Weights of a small GPT-style language model, trained from scratch on English Wikipedia: MLP 512 GELU.
Each number is 500 + 50 x the weight over its row's rms, rounded and kept within 0 to 999. Layers, rows and columns count from 0. Numbers have three digits each. The size before them is the row's rms in percent of the matrix's.

# up: layer 14 MLP up, 512x128, rms 0.294, rows 251-303, columns 0-127
# down: layer 14 MLP down (transposed), 512x128, rms 0.129, rows 251-302, columns 0-127
up251 102:494562491551565541404523548515518509605455430562468458449478501529481591453512579475443502500414431556488437531561497429545462442494519463512459596451514524454558446604451522557579461569528486449524522454534534536468541525518547568480553619428476481545493470471525585569478519432444496501452516496591497486399588530443535513488448509515550485557441409399461484534399522509507435491450
down251 099:548469511468544485618432402495395596521489565487545514541494599483522506447494403512495524507553455475542484480519402498505536441555441464584538499502485538484531501498488494466562490472429516556509555495489463396466538495507542432524458464501512544465523482442358357529452559573608369512526463482438559490514556448514428439506557473517470561440522556545507501515554514554483522594516
up252 099:489516549538455556502520418411553572486573444453428577566434554479450454436474475468557458450513580535469558449475438496461469535516578494448480480576453510492416558533443551401428411559550544514460546532484529498583594598451505551539509529453504479513522558485527547610545488465443439590466427494424574551498449487581541547494429528425568506488491472532571459430471504539494478500485
down252 098:490496506499452518512386521527439482592455517549575406494505527570551466503534577428474519452547425485503483577452460544542454461476406499531538490502457489393559525600539522498551532476474509525452459540472454477465464441509571424463485461518486444520567533535389549458494494516643478473560501517489372445506519487502555393549568528535575370481473546477559484548465530561540568545538
up253 102:460521466619549531490568449451474569430459507601533452509555469547499521541514480488526623416448537497505469540587482461556559527499523440544376552486558548497523398496498507473502461431438531476457551415498599512537575497508508502507497550451523480418461563468529478470540607420567410495428455437462517490468416549414521467551523552469480470566526598533479507471507470475501504489616
down253 110:591507510474479484538436489525536496525558541504527643488511505476571487486471580520486485458514439540504539479490459546558406432482447476479563536495486472506481619496560429490456559439531444422517434565561409429515421527581542483512503438515439554499501453511440548520454428545537539504509474393617500501446542514511417486520461469584506566470529383417459488447549496472572499630482
up254 096:450502557559460464473520469630515485493526529555541403509491527476474454425465579465615469518474452462569426556509431492503529462508461419483399499519473592565527489575435549440480537544540663372565507425415466496465564484529491501476501514499417520437500513495488564492502505488468517546423547468517523469585499488493394582517531501450512523544577530518441518514560537480490592465562
down254 115:508458472514551493468433531442476546530483487502489531510465433492480560598575528533408530492508557508415490425500470509501504575465517597443632487528538374442547491448646485522510485446531326598456463586576496536547498495562509431501470496482560496536512439474488518435496547521461536502579466475493498530493477511546586395543441476533491484475431450491537456510423474505502439579536
up255 093:372533612489394526459494565546380446489430510458492490458480486521495517545434536497441477506493498473471603509534396422459569454488541508470573560531530465507534554461447531552529578481526521414540458525505455515424554498496430439549514484501617544461525454408476534536498463526434485444568482404497574585555486587601480478545494452544547504505490498524587593476514547504463463514535
down255 098:540509457563533434567511536458501561459576440481532512512481549480471523500568457579556478481522517507538446520475561589540504506532404455465484458483498609514415466512464458489460421479470481551531576553587577480605427499522532546455473478554369486530551507531561525384555494538449522535436501394451433428472539439428473558459589551545506567529485460468371417496499461519511514476473
up256 100:514611504448505538505539438458528504488559489460546515482450581397511479559508517485493406551511483493520556454446433505511528505467460602483494545531476491494515472402492529484526479525453450451483528581416488497516499542534470466358529567516549485570520452531499545448531615422503504623496522396462520427522558576586558472467455468455484521414451577521612478543614514549440545513444
down256 112:515446417471426546476574501566517509436484458585524530507463449537461493457485523540450581408480480561495401484551498511389534501511565505515538465507471495476530509471484491535491487521512480495495593462573534490375473445524528538522393454530425519413457548408486445548616492513600533432510563459591532423585470507522396451558530621454515556516458512486495520538481474423527563557545
up257 097:446486476528449483533501450407592578462586519474494483505518457478519491516504565407562552436501523490471483484448535592445441450482598584537477555469537519480618468521494544477581493423548440511423545544442515495515515432471465540505631565468485515449458453509400504415459496531420585498479488495435575497480518472611524492534541518464466655479458437478571487544453552438515473483486
down257 098:438558451466571461519557470479505461487683418512524509504456584546439470488549543383425524474511517535521523520437546601582469538450457489433579532567469442468482440522501545556488450490485482583518560463551527499526522548573418433560567467502474510501510560446444468507506491468413554416513499472481495490534401437523519429506576472439468476477531499487406566528492474559600437545542
up258 108:534471545519410493502433455496454552498481449594566467513396511417528538576399513450567457561508459407618523490416510549469458554395494508542475496504616436491430522542524589558532429482476470413495414497446529446506526525470494478529567537481490427466487464492478573498631495534436456444496566469473490480462547521549497565520543491494596530501439492508526600519470494559548574485543
down258 111:423479574465507432561544491449561534471534472471518533500487544616522462471440569573532519478557574498358472398512560448422602428604479578533528512523385564526584470514450459496494577476546544515534576477564502536455457473530497506498485514477480578474451570484506481550413514452411486538521435432461540517450412495454434511513507521536428516522444493563511463444537547397528495515504
up259 090:481416546526482454461445449489516528459472455540463495491539549527504542598481389477432430483551609511510524565505470471489548498458509461435510541602528528406459515459523520496450408517501534550430453426521449485557584539520571566451469576486536404393555447529586549481500546516613470486587458523457429448416421470525467460460530483504567540513548490502562580519499428420570528472517
down259 086:521566477482445506535557473443457483562557473532539553525500526529491506509437592459577618484445417460510538448496528502465494539516485476505513475432452489501600518532421483476520489580480578573585571543545596508445415495467486440496508407509424546493383522522503446498464524467428453476410530580553536488593449542499503500539471497456426444519510511445417490448596594553362524499475
up260 101:463566441595472476493503482491514485407460596457505367534563505525506503574445514531462584478480508422562518514444571549455543564430531466548497522524565443505560579491412566447484433461501503435463520555487477548645492550422573484504514484523491480470523460545445488437474508547530464394572467443443409563478426540486577553406575497462511558503493541438547491457527451547519488491564
down260 102:533550509533558533462491478523531496524497382579522548548458499516492496453424421403548532411562506436411440521483496477489527421523484521556453561459511445506434508554608410537585553550535499576574459500586515526383534456531475509558439488450523490541492567476448487546489487437426594544459406418554525503452477547483443463481453511547504589485469554579515515519551445406530564510448
up261 094:569506473504454513479449469484492499483517397552586539522607401399528479501475443449600510574401434557471448515411504529457470521578502507538494527577548366475529471523426539548495520473446480490521505502375398433447481540546520571561451494540537585542519471492484549468546537436496484531499486577472580550517471529577552504452405440480506459512586547436540497469527558468499526433502
down261 085:478447518492526482438474433553569525502476523434428478443468502506460398503587495573419532421504468538530575505619563492480519596438512597608465475448491523491535520441513496408517559499361527486546526400530527525487562499515463515514484550530504431587519547514484455546536498430582562462491512584467449452447586434495500555494519472558452488469462502447510587391449469481484592524500
up262 090:564495466592446569429471439534535427417549469472394470565430646415493577504612484526475492438520573433515486455532600497541482502460438490496494479591414483499464587561528535610495475483488464464494521507493498469508429449401520525463514480439491507530554474485446519537506520544515499466576483591484549556464477469561477520511515439523551505549441487537485537525532450429480495551348
down262 086:440534473463469494420580548524442578532481471566525495510538431472570538566611443468501545462445474586511463494466530450401503473435560500550447511533528541516569514523452539451489535390507557357539525456491558551496489481489490483538673493540491438425462597487596500539470463446467494487544495597574530536516524530461495471457481493438530467535538439453519595460491438446471461435458
up263 112:357452391520437483563384552534465511453393506512539601450492535493477513467517563481501509608455516551563454506550508614483528533521581511516494513593535488450477562539517523523451565487514486474536473594447503577551412488469490461514421491498452543493511471483549523444498562364443549429523455553500513460415460602504466554441411492539516565488524474475497491441530490581458490501492
down263 116:511483562560448454602581461488464476495486473539525504496553518476560506484473553554525545496483526400391533534498438546527405418499417525465420529517476476603517495548439501446523415438460509530519446515506548445461530506471473513488530516554453396542443517555496496442493622542544406501408499440555614580506523535490504563440626508546514402541565561464518453488505472473469409501542
up264 110:489470513613556495569448511517505550480479370469499543469565529493456461508443548570492551459429510445536429532455385602443591496463512564492504594509407601466488542609517445434533438455478464507531534501496462471466469445516518476493407469568527543544546449434561523467452535474524517599513495598495468477547487436472451462537618525501457483581512495491482590497492574487469477535413
down264 108:509476382539520514316505539468548465517450470524457480545465463512480452527558518438602586432565426454458521449449574472481470533524523410421493494558477520450542469482417458517527504413499541479558515476496579486460552628531558444483491483519513498565446498565482532488490564552496549402572504619488468468508469561514444546488392517482532516404468497531556463495526494545569524501567
up265 088:418569591509521524353443485475470522429494468545497474508504423442524474513509610504422521500509544360501497492433534476452465495532469532528577558502492532503534533570447416532528448586551569461561414436515605505470508584436474468528509547487501526490483491517443503586512480474459510546401466491460493517609487548425564467434527517556519516629494492463524401459534453544540538455464
down265 098:511446449527435515548554550525531427562504501452522479530504572560495552486495433496494409487494425577461529519546500521537491538472538470490423534456558532538467525498533561418480582413470476507495579531451363540547558491532485558470478489576452457512464511444486495424542466583550448410572540564537440461453433465542447499490442590528567498422532499453516571614458543381402472581481
up266 082:445511541449522459549447541616470489493616490455515395402479536592476492511529381545410438502508484458575490495499518420553481447520534485511535505446407477411401529531524508539524544459441436546489522402544480469462438486441445434540526523452495498558473610397486564511497501469554549443480552529536426463546527496533491536527581533539542527524501472529409422563483555553450510577531
down266 085:524471615563490531566499404545467563528376528478560514523511521469574494495483548534475464451485450451474541490531494515437512576390514554496535521559461570543551423414526479469492498568548426502465543522475498452513452540485524483494532490491479508389511460461541468438529479483579489480486476617544512508418507514520549480486406403550565438537440508512549582392477534496625584382471
up267 096:375445429490491486563466548477562480411524453502529514582497511496465462505490541549507421534494495547502436433449463438564560448586586568585527517479494537526499547457494471563413444468422480521473530478493377513454504423475435517481493584548520456586515562489549375565480533490548499525501520516472422464522549568458482500541397393508475544505550522484545572605540552454539525531579
down267 092:570535554543441420575506515505530504610509507449379496443476463448558450388586459562472570489525512348475541548507496449512551543498479530479426573573532505474479481525565540521527497500479537529559406572434533491499415509500450561527480522449478509475413502524516522462407537501526549404471508413535524606522526369560515471481579399514504501522463443504455518455537496523487471533542
up268 104:495477427413592422477599522508454520595514514418490465559463458472477489531519528443539645490462466482490500448400553416512481441451535567487462593455471597501491505509453486469473595531550490499443508428499492496508484441589567583484491485435535463509508454548505509455501509494540518462475506460453639414554559513456552498530594596553453533402463426568568490506542513509532462523482
down268 104:465546473486470507652442647472443520527477562528545523518551512378439470512479537474506498502469468437446516465510515571491573554454500465466461453471562515480506518565460539559531492506490535541572531605483411421496513436389568518463493579478556560476500498473491450465513520474607388429514567433473490506482465489589541403535450470403484426491537533581448499518529580460468503490510
up269 109:496480507487556431457541542504443479554489468463499553484459462460405382468521535499567526525466498521594598456525508491517462577515559515498530556607442599506425508512473488376504497518517540402477471409518551465559496487542528508460589518591492513556495541427405441516567467456517511496474566504470555452395512488443445388545498547485467401431544543477487415527487566537595489486551
down269 122:565531485514478477541518569456498506459524501525480554528454479461470496538517523441470498491551591448467387477429412412416547503425547530443489531514442540492552520538492465583530439502517534568526526618503450543586543510460491555525459507564485544528391466547529507505502504459516491545488477546565568472549488497435533437497437495578588542494438495540335530389376453484407519580500
up270 074:429488407562515505483459504464417523510475485513528563474416578480316510473434509583490446468482554545552473513527514565530522501541522448521530496457574461523487516430533464521447447537485430496455577626471571499457410608506434515531514475473404567506556546593529544460442525450464507530539424477520599485504500498494400516481539552450497560537540529544474559484429482617498492456484
down270 068:416382503551489551438549548626521410479544521476507552490512547580428491541513558484450523488488419531549505411496475508583480495472477495501495424390534494551528551463514489419557499482503563513501522510420421433505565539478477480481574417464549439453569532519511394540519422571538480480481551479538575516419494481490519539499429473519596450500552543492501494595507557433496387607500
up271 100:481555495569385504559527508524489464537532460595505495543552495513516525490481567423466492592423391454535427499404416569538512461439468461507418510520524529560432465450495441616518469494530488514569515512463442537430521530441499466489489575461574504471586475466463519475566574518584456575568505488578471500493506439470537505596503449522473565588525477468477543499500338460543438449490
down271 115:514499517478636449379475451429523540491438471471526490474421491505420468527547485539522488500539596543512562558579509445527524516507448596528541557575461509451449497550562479439510526460413424465484499480531551424597500477544463480528531419483494542520473584533469511636441477553469520410505489433461560474528475556565436563431537525446521458387409482490542421505521590526473504525496
up272 088:427510547560513451469468484490471475544533497501571586411543560543538479459412482589521546465579444405608491466441459497444515472552492494508466476502495523481568579485405372609545522429446481547513466520485532527476487490470535463513411495515379532530487487480454511511569518607516527497515443513454551478420428533399576521531564486433526513441551565421476464487455577498539565527426
down272 094:410470501427520492589483403439503478480510518554523473505556498547467490536345518448546478560429494469485458526596486547511353528505455459644557495395495393503498507572492551379510515574503583433485523514495558507537470436562526499474490443441536453592475492502520488468520589462450480498534510529512525485474474626579488503479559496489484537532493489512495515576522535532401509447511
up273 109:473428613483444446495438481434435528491444487529521566491518523544417515560624530438526428477456523520557522542480450502574542473409513496477564465533511552552435584525440449516495548400444421486460409486624455495548479521510500528517542528451481505567544539501495570440566396598450548520525444529477475556526488553461595493398511526552507514480450476413524480488461552514480504431404
down273 109:478502502612502543548480504576495369485510498594511516507513550452514451469485467513548535428467527490452466439535352551486563517576463473489440492428478512498551526527528512516470523533501554526532499547462525465432452555455477581446483449503565501441433564467435504547428392494419432512493591571501568487526533504544449526525579525389449431558489482535601585543499482448553421430575
up274 095:513557480526497561418499479458458433585531520501494441440553413483416403502539615433476493508483412501492541481527426502442629467532460452549544454503510579498516484557456573610472523500559447535511496513532497482422461577491520621501532469554509513524415520545464500496443526596530502483495429509441509489443558568447393425464525544560569554462418462494508481522472530546408532424528
down274 102:544455545437465487516539486453455568422487390457526577536517561586555427404440478522511488518432529513525522565417545543556416555591523540518496533426434476482492561477491503416537482548463512490529497474428547428577557484510490434380525599499552458528487505442501527517509414493539403575525554459552499518520558440447558511465500497461482505558588515491536447536565538361471446554473
up275 114:518490503542563558559473515544523573435462441505502504501499487565483551542447570532500449520337466525478514484538432500467515433564503418533342575490505495522454559537449462541523530456555495483462468420530447554477507483499519497540569539513599481457482483488391578491567656522535455563511478456435455571493448446508505421454436461408541544462533503563483539444490527474479463575577
down275 108:428568540555429472423497416524452523548517546596493468497526524473431468559532517517459525545553490481519485540481529469553538504444388579481596445485476429478535420500601492475444411416480470554516527557463567530492495534465477488479453402511448476559508520555626439513449486508446545462523467416536484450462590547444452543615530509647508442482437536491493452458565494548551501533471
up276 102:572417515501538589506488451459512467504440477388440491431477491491550390482533441604551522533547458457595485435494534454488421484615470578517474466487459438632515496542486533526549491560498483474389487549462370566525408511535570420512524534446477531463446523394507422535481580500525493470514496491491527568436632493485542537579489508509542479454499484484551464492533512484503520535488
down276 097:522399371525548462519466512506476466576623502565539492504587498540543500541480443546532478484527394515457544475514481563379535526434428598444411549524544556444445495516456429520540442499503552520456492442518561510515470471481611478524517528519418394545470549509545486419498566539450459491484431458477534447509555475571485491552496569472441531602564402463530523457489552496560491446505
up277 108:566562555485531406557559536408507440488442472472650550461569518520515443491556391439449473486577503464520411437490475489617534467483559465425476495404536502544461552518538466492444509477423487550505553453516498549533510462533462519611506487446561558557452522452491448544478466512445515459500622451545513458473554502465530435542558478520422511522446445483559487512381466440537442465461
down277 094:415483549422526467417454416495495457613431469512523420453546512529436526502556506530514561508479448465545472576548513440513502444508473538470561443401496539517537516543478498444453505453611471582388504519541503512505508437587552502551546471448546461528522491464496432482557522453654504544535485512593518501612523517628483441453431462529502544509483476380542534470502553466506426464505
up278 097:474492493551477434426504511454500588545537502514495480511550481522569543484347534497534483469513500441503487532395526358449527477591534514515565443493500355454498528462491507478487443469535462517449549509477519476548518502561468451443544569475595550434503524520402520415540511543513490516468601490506537518453468416466406509537579520581405451480531579441529495478597599490508535532572
down278 094:492508474402429507538416545495386565509440472508513517613613493407437539531539470523444530500501482558568608530454560596556591525494444510446533459437457608557424524486491537500502453501435532470478486520484452529500510509414523576407516490483532498526483475546532456498466508461475540526442424507534534435524540565580480537464505426453438555506508445583563503517397433577472532424512
up279 109:400564494534425499531483535482502469500495459435550610589575529533456501528533438499478509450458530425519511446491491470430510564510570467434530438523518593510498510520476480497566547511525411487577494516469537497490584611380418447380601548423490505601476563437458486504519435514462462516463560491431481491433545529507531540480474600521488482462492460496492426575579493565395551479530
down279 103:537465518599482499468507476513480550517541606471517489489483419392418425539440574520478575480502469502557445514468317495575500447415441578500459544470532552450484504479549408425472446483486497479434458487513493511527409466513555544543502503493512492454487448579499495538511443554518560564505424536602624540538545503478527503489564472499492605545454435433534491550472551512572490550427
up280 119:510520498551475527525494446480515505470490473501537442353476573522467528469492526477374427498454476428521496490446366463533469439469519526523434534574521476536499577461551460501419405485540493519455497523485587541580531515533502444543501521605455523464457503555509493615520581401535611441476578613509494470450541521491516457473503554506500425487536454577495610454463419533583494507529
down280 123:464523441503487463572468574541520529499494429488523516570528423509614522468530538503570460582576537506465630550505468472505426521502480438460482470417456498397463511564492523553546587495493493419546599500518527508472532502533489547516561442489533477482499530456523594392436465565390386501509455463550480573550542446540473475464419520494508542423587502386533498473502453513388463511526
up281 112:580535350524456459495523547535548538477489517540553523484543523432506494578535480516462501487457611551548493480516510580479481426573423491487521560490463537487476450581525373524411517545468454452475421563544434630566507540510471468495506466507522490433428582436536543422476508466549470543482555402491505487509536539512600567509499474472433485472483493435557598426504538496384529552462
down281 105:427499536516477475474618583487488563572557419464470553539446568543491512478531516558522478472517418458481581494470541581516502485516453450440536435431501506564531451390503539519494496539518544486501505457478568546465567496478585427474545549559445470545495458576451490429531580397544539408482559467442427496492602463485434489597561456471463384508492533525499430473436446591560504436506
up282 111:422483654471474437553482454471551554439442565568376573565528474524508609556437466481568508513432500583470471521460500474534517499593464556602466499558473488467489625449465483515498478427507473458509523508463471429504574531474413529567439497497402507525505510608437547391538502467442453461497489432445557571488532483457481429519515520509523539506517517454533535483480540471552443430524
down282 118:424529739558493495543523498475479515492517502423569534487495486515451461467375582448521585505572429523537480463504424498432504602471467422578473545510518437502495517492538564558459520387538480441515497491457474541568498554565584516464505521499474503534517512534520466486490490501476495537475417332548460510523461487551466463585468476439510555500474470524485529495519449477482570431532
up283 090:443448454506468571505501529587405460436525547539536564592480512536420513466528570481522512474478461490406487438541486448495514549452587443578429390485549477556451460517472574544565467540461472505505448505464519531528513535576474499527505536440496603604498474551442623564509498513428503507561515498442588506518502383445467422474439495435452485485499613445472495517504466576557407497541
down283 086:488527492505450539504506475507488507410435563462540522469525486521421484435528503489507458527545442597478422483490493587484447552481509588486572527529595517538450504518621569539514600461472503377429467537392500536473534462472482567545430489404570477582517509540406472517537566468581506435534485484457432513486420503499539466461524541494510560493424554448487435501500455418606549414587
up284 090:517473565612512521484557467543557508541528481550526510495523463470522566465569520487559596492488429485509469474557480413541498510618537447517459616375406502406518516476532495466503511442468477515450501471620493520608555441475384545372451497528470475524507464447521506576488515499551472537483524488474514479520516522458567461586442519455419516513370414494525421534496512500491446552440
down284 091:547442412442552564586501543499449454575471482547484506499565604464488462483492486494509478478509581468542525518519499526530419435473472478498524444543449492565488454551484448497514525518521563431423479448493456582463537513643552556547511444445570497582526540466480518488479557522429496413428508390632534496363490455523503522504467442468566510460435504613482507515549389488492578512456
up285 107:560485540409466506484363410419447460542501483467509490446447408561428468508552445425504512472539514453545557486458458476534501507682542481588532482560479573515535496589419593505587520475570529488458555569504451525515507488538473461531525512443473475552470442502539501486540459480447510487519441520404648452522546445457492499512506519530428550531480479444536497476477492506494514456631
down285 102:446471491484465490512495531490529523558453538434515481471467422500439551489453448405518575525571422432524424509519580478511526498480489565510461561473512575641499547592450485428531465612408540488558534477514527457438456577498518504537411594381549477453560479523584524492577443468506511497540466527620491406468515480440578454473469453531387470463503498491523551441488552532549521517472
up286 116:398478369515512483564455460480531498560486483530554483529511438577482487426420529483461529451408430509491466526505467512426534457601441554448613563514456534542439433547516564522478623469493492551479464552526466552506517490525530618493519638527448487447410520510467538558503511445459407519445449490505538550502541491504454504490561505493587458535550530501550410573463575509548535494415
down286 109:489498468433629471593558449443465515500427452441569507479589509599553486562513524535506490490454419520584501566500536472468523449500519483475503460478460581503499502434503562451478585575440569512430567501506482467500576636497494444452494426535540435583475498496506442610527512492430510568510539544431354528479490477519531425534505471477423502397485499501478517400504581496513482505464
up287 102:445442454428490637493525526558515521405483468516455547507571585549530455451556527534568463535443554446479536549529451464433642472494546531465495489502490536532488483474539487540518551460490490542526504384513490495454478447538558494409505515546549523521421349451596604408473500560482424417476435421490539513572600496483570546493494512479452559486562497492450502492467578463492469481501
down287 094:583511500535587377462489556496448517524433582443550454519479496480459482644470457488432565458587504521516475480527486513519427422520526470576514502481622384505495464514511552500477593478518506462444415481480503532500498504451473495459468534471554562450500510532463388482488488539510586603545549509580381498485468537516426483425537457530547520587433500438591458483521492444490576542468
up288 087:473534638485431383439502470418458517411511537487461449494518521491439517508514588534559540601461530547466593591473432486513442594551439546531395439500438439453460512504487493517482448561436546555468558524476447579516460498482472456469474523408514498523444535531489539433595443527529488472632498460493528463491518552529493542493504546578585488526454505516538441508461479441465461523621
down288 092:587523662535467558487476477452530501624470556501467581548468518456595510526542546456421543553547433531517410497482538471426556433476472498398510495520470560579400500480487508464463547485575471477542469579515503462509477550556520474527497522565415488514523522487522477572478503587526448472378438449482498535533439407441495466539478418470540541423549420453497532452591509459492516480443
up289 085:521476485383482560512549532501536536477578438480557564405508459462478490546474478475521567463587527573482572507410493577491402430548474510545498548553527542450559483540542365497486562545524471494551494584571488482449470478546522453457423460517479505589434529491466538482512606549441516482520558576450571427457576533502568459478429477454416437489488552384471517474535424470472477509426
down289 089:496456577391465523491543445557473543473493480502542582503518493503538474547427532414524613441565537527486447416574561510495523544513506414487577572475494502556519545487572531469465619497548496521533533554582546487494448479508480528442513455545477551624437432492449459521451482404508512515523543444489532553460417487490615536391440430554406450444464439472498555442525491514404469482511
up290 086:546538467514500532494417390508426527385523526467462495490544453451524377509512541553462524573525458429473507449519509537461599469562534525541526394562460523445471557500553593493485486531438494559390418473503559462523480546532498402542452485522610605486515522525560531504492454409512504475524551542561459536530453475437533466600419538493545451433440477479552517427425469479565531530450
down290 078:430511450625515471514476527500536506554515522380572632538531594526519404510436465497456518567488565552475533417520489532451398513482555546516484500516547442565447513512469500486458481530467479457553572480500524361377481467512466515432575554506504442587517535472627550479512442489457564558436500436422472498444490537433515527512488507502546568475451480464464499545514505423585458467525
up291 106:474457456462524435452509432415613451493515476507570485520471498453479483485431503511517472527413444374582545450556505483510539500528477564504387635471478516470503478569523541512477549532557526457544497547432405543535464521522480441488501447482511591565544483533465574576571564406495484579438350468493564565442506496558481492524549535485428537519507430508492532521610519463554494506548
down291 097:495513493552406603548587584517438613485489452525578453502518418483473492545502534537409550508447432547472436476479473625393513478459504477432519459541520453459561393493462563546515495453498450564523582410565561559451520502488489463468522517469442423418515559579487530439474505568531532484564520519469481448457526508440515549532502562418473510506473531502533511550420423485434505595568
up292 086:505464568523445467444466533496511501537505497499523451502528532592485446457594500431513401526493443435568478433444511513592574551484485499446482462521474514451462482549536520500525507449494468498517532381542540442498573454487581469519504494448598388605524531472548482566532397460507598409482501457481469478481572505510593583488607454465587383457509543468524382469562496503555517474489
down292 094:585447440540522547592552457571515531480481422512565475523498514394590531562482501497434537496439515494407458509487563484432435511476551506562564477490516550562508497465483451495485481495503524555472532529496514549551449496580449545485503432551513610400529531563415556407483482580482404549477499533512573509418423516515478449444428421507417615561503407577464562509535494490485456428516
up293 098:478554513438391392464482550535538481436532507395556510481347534500515530559524453543403521512393488416502426451458505495476502531527529476455500473447476413497467457557572496459469544510506600532532535510479501518473514492518578607408567535516565533556550471628396465502509460471524472457522462582495512495472606544463430472510534517453431560559536522474454511573519543478473497519561
down293 097:496431429503592546465490463432485508445476488419607594569420653477527493417519534466543482588468432521509453392596511471505575521453517456521498523534524474492576488547574492512561522498483432485470528513525510454447446514473554400444514469525561479491492482513517453422511507460560477441467482493468536522539505497495552509539632434425438495514556486528424450482532537588628457434503
up294 111:441546500620499480498554456512488631551525409513553512558479491461521576540542383388454413514498440426475542470504526473483551430418527479481494568413596464478465539488487446553518411530500477535514484580430549544503451483555490527517481491602522530543521520457473508482511471542487449428454469459548505612504579605586484493455534524426529412485499503533434485444469530563462428515445
down294 115:468521460456443445492458536446543457421435517454456493454526399559506506495494524505522513595517512631521503466525472526425475564622436543496479467535554499465523467452554506450504575501616499470475521371571482501439507480459533476503507503349501493417489524529525512483524514467629540545582564440484501390472528520382506482523470488580473554526480612432494541548545498519516549503459
up295 099:567528444454549478537430521427597500497505537567593515522499461491462548493574473559555532593430486505511407524483471500426564428488494504483565576441529585514483418546532501414506548486483514444490456530429536619604456515449494489462416614533529474468553437467504359578454483511465473481520510490545500464511465447506460433467450629528517480494509429492494499537445528405507541440545
down295 106:457527478470463425467479496527488415644555449472442454641486503590457454550474549465546547529490480495494552518464506457522470522493572393512425489444471548508555537449557408510492567389592550539478499559486518479452474472570510435486566476572486437495483424435437517525455496369477500548430542604533493522561484467465480428519505479590504481596554516585502450562521509492523508499500
up296 112:466476541518516445444575505469438536538537437550577450482513553458472570468458480339519512464447487473473552547467434397487502556514535508525476528519514409551490488494465526496493582510518478452474434516508593516492512498541536464494498484444582557566506585466478533512505422520491504387582514416438583562509532600627523471414484523421494436534517474574513370529489537576417521496530
down296 119:507556474541499555487473484492574447480493553533525561520510429513557385589562528552450507455562431572501489480502524501487425421507495482386550450492464574406510514552470493533555404433552499455498468497509435432536522505481552506527458524581458418467510470539529530473504471536386444578452518591574498427496531453434512493502543497538524524504494525440389613519576490447617443570419
up297 087:471517483453525470545545483474540505498508454507435441467468591400447480507540534557545578501529559518551454516532478564459510500554475398593464490483439464530457565565536562349499493531506456546526557530497497492497521543591572615494458470485451566355464597538507483469535513507462502476475578475495552512434541602491527426506484508498433545501455541400448531517439468452382444540427
down297 088:494435536556501456442498424436464586415515479504488486557474498554513480560513513515548464557498434444470596509592498473506539561429579371427505560531486379531492551562605523429526574503601438539522501592569506494568523439502511460484513533428494446500463558556450443470483510555516458580423521506481475490523461513540490443415455484519498417417419545499512614523495478548434460508522
up298 091:534356505505575462475504535487419633419531408454523436510598451521552482529485563424517468450505476511572463598535467476565494415474538495577440556544447463540476464529481435446496477432495484536505478448592459478515532471540456536529450426469541542496536517512547513465483549505495600462402521559506505445458502470487538505540401502487523513488467601492596605474462587464571441461541
down298 086:489644487506457495611510492503530455515546475619496520504441491555421466448482387626464576483518507435474486527546461532518490493499413514442493436518452529507528463477464506464503505487569381511387500558487547480499499406532505515504513596550498494521461521604465582504474549523574512429474559442479507491451579507501449492473619471535511504423513411422488420507528520544434574491559
up299 104:476488585513490453547437480523408519532531477476552551555476577528446468595478418423562459423529536585530591529397456492438498445459506509574594623456416494475488440470436530483510499528523434547405561486504509511437515526501580518511564501525484480409437523437588492500434492468449534417479529468478506517507595585529537503453547477561576588457440534456488494483479435515589555521499
down299 103:510524508511501478581480477589530567523533448530521415369453629461486484438474471482483506498603481487575458466519511441498515456427525477531501374556490516467426561509572520532611523453505536571425524529471511489443402498459526488488527461498462557494559536484516494358525498479603495503518552421511433512437481511553530437432554580461568460469508539501471531519512413556476562590420
up300 104:483530594512473560532495494444450502501512591460565436526496548544462503486585469406450516484399474551468450456486567538511543442555489479504386417487598503464479450490457500460499525419508516485466417526513532481569511532481435518468605526467582614457491597457474542403520443527525423462474424545512511432548447556469483426560474516561613521435467507540487452531469455462587596469513
down300 104:542541451416571461578481514467487527449505538453400544499540462453605465484505575490531536479542497453450558575475524393467507530487475446465567581408449456482505495534536544514468472573448493539533576430577555492450538532540554529549518464497425488563493357601494513519411440493481580579536507501455516578418540401468498567434446550462517552521472540463473509444586492515449470436507
up301 089:403468504477411477566509506512478501557510486467486508506447472543509422468439596425535521478504580511484409469569525453476504559508498515482475513543423524478516484545471549516478522516534459552408565606453518550480397469429518646540459530547467482550465524443530434572495562534392377474531483491411512523446574519509454522502524468590511420527500491546413463594538624479527552459516
down301 091:523511406433500540505455484492485452524462520444456592446536443598500528471400440534579536514470450605419501453459507478517512482496480564501483483501506487431365530519510573511462538457491462440436546485433531427513434501444607619488522512449496497508429543487479563593612518392547492536519459493583543566427518545515447507519542557428462537424504480553485519536499519582450558524575
up302 110:498488461551486468526462492476410512521486545547511520542520445548425489559382507495574569492574566505452499485499431465581436507431509577599532510496473543529520562379490590505497436498472456470440497520540469522494486523509479488461476657522451489512467525477473484487407446504456501474568468506450442495514524436424511403589532398472618594526539478479549590545619471438483519512451
down302 125:560432508574484456618580487540501420521536540563512554512429528512467516435358481484535475538477545445514584520467497484461543488473515588646468509508599461553463480531496595438464438444500461535459510593432526522401474502504514542460491465492378448589489464482501464421459512557502482498433510463567584523452472481455435487541539469482473524551554525453446495556593515418513450534520
up303 112:592559486480381499525557465422529455478559498540496441367488578455544458465505614570511559487417535445444450490505547537441496542443548449539480506508494485467528462513558492560420573490517498514451500518519499548572451479414511594465592558522521565448456501472457462504371473494445524485488485531481522494493517480469567434532530495483475503468490619439466570580467490522533525625379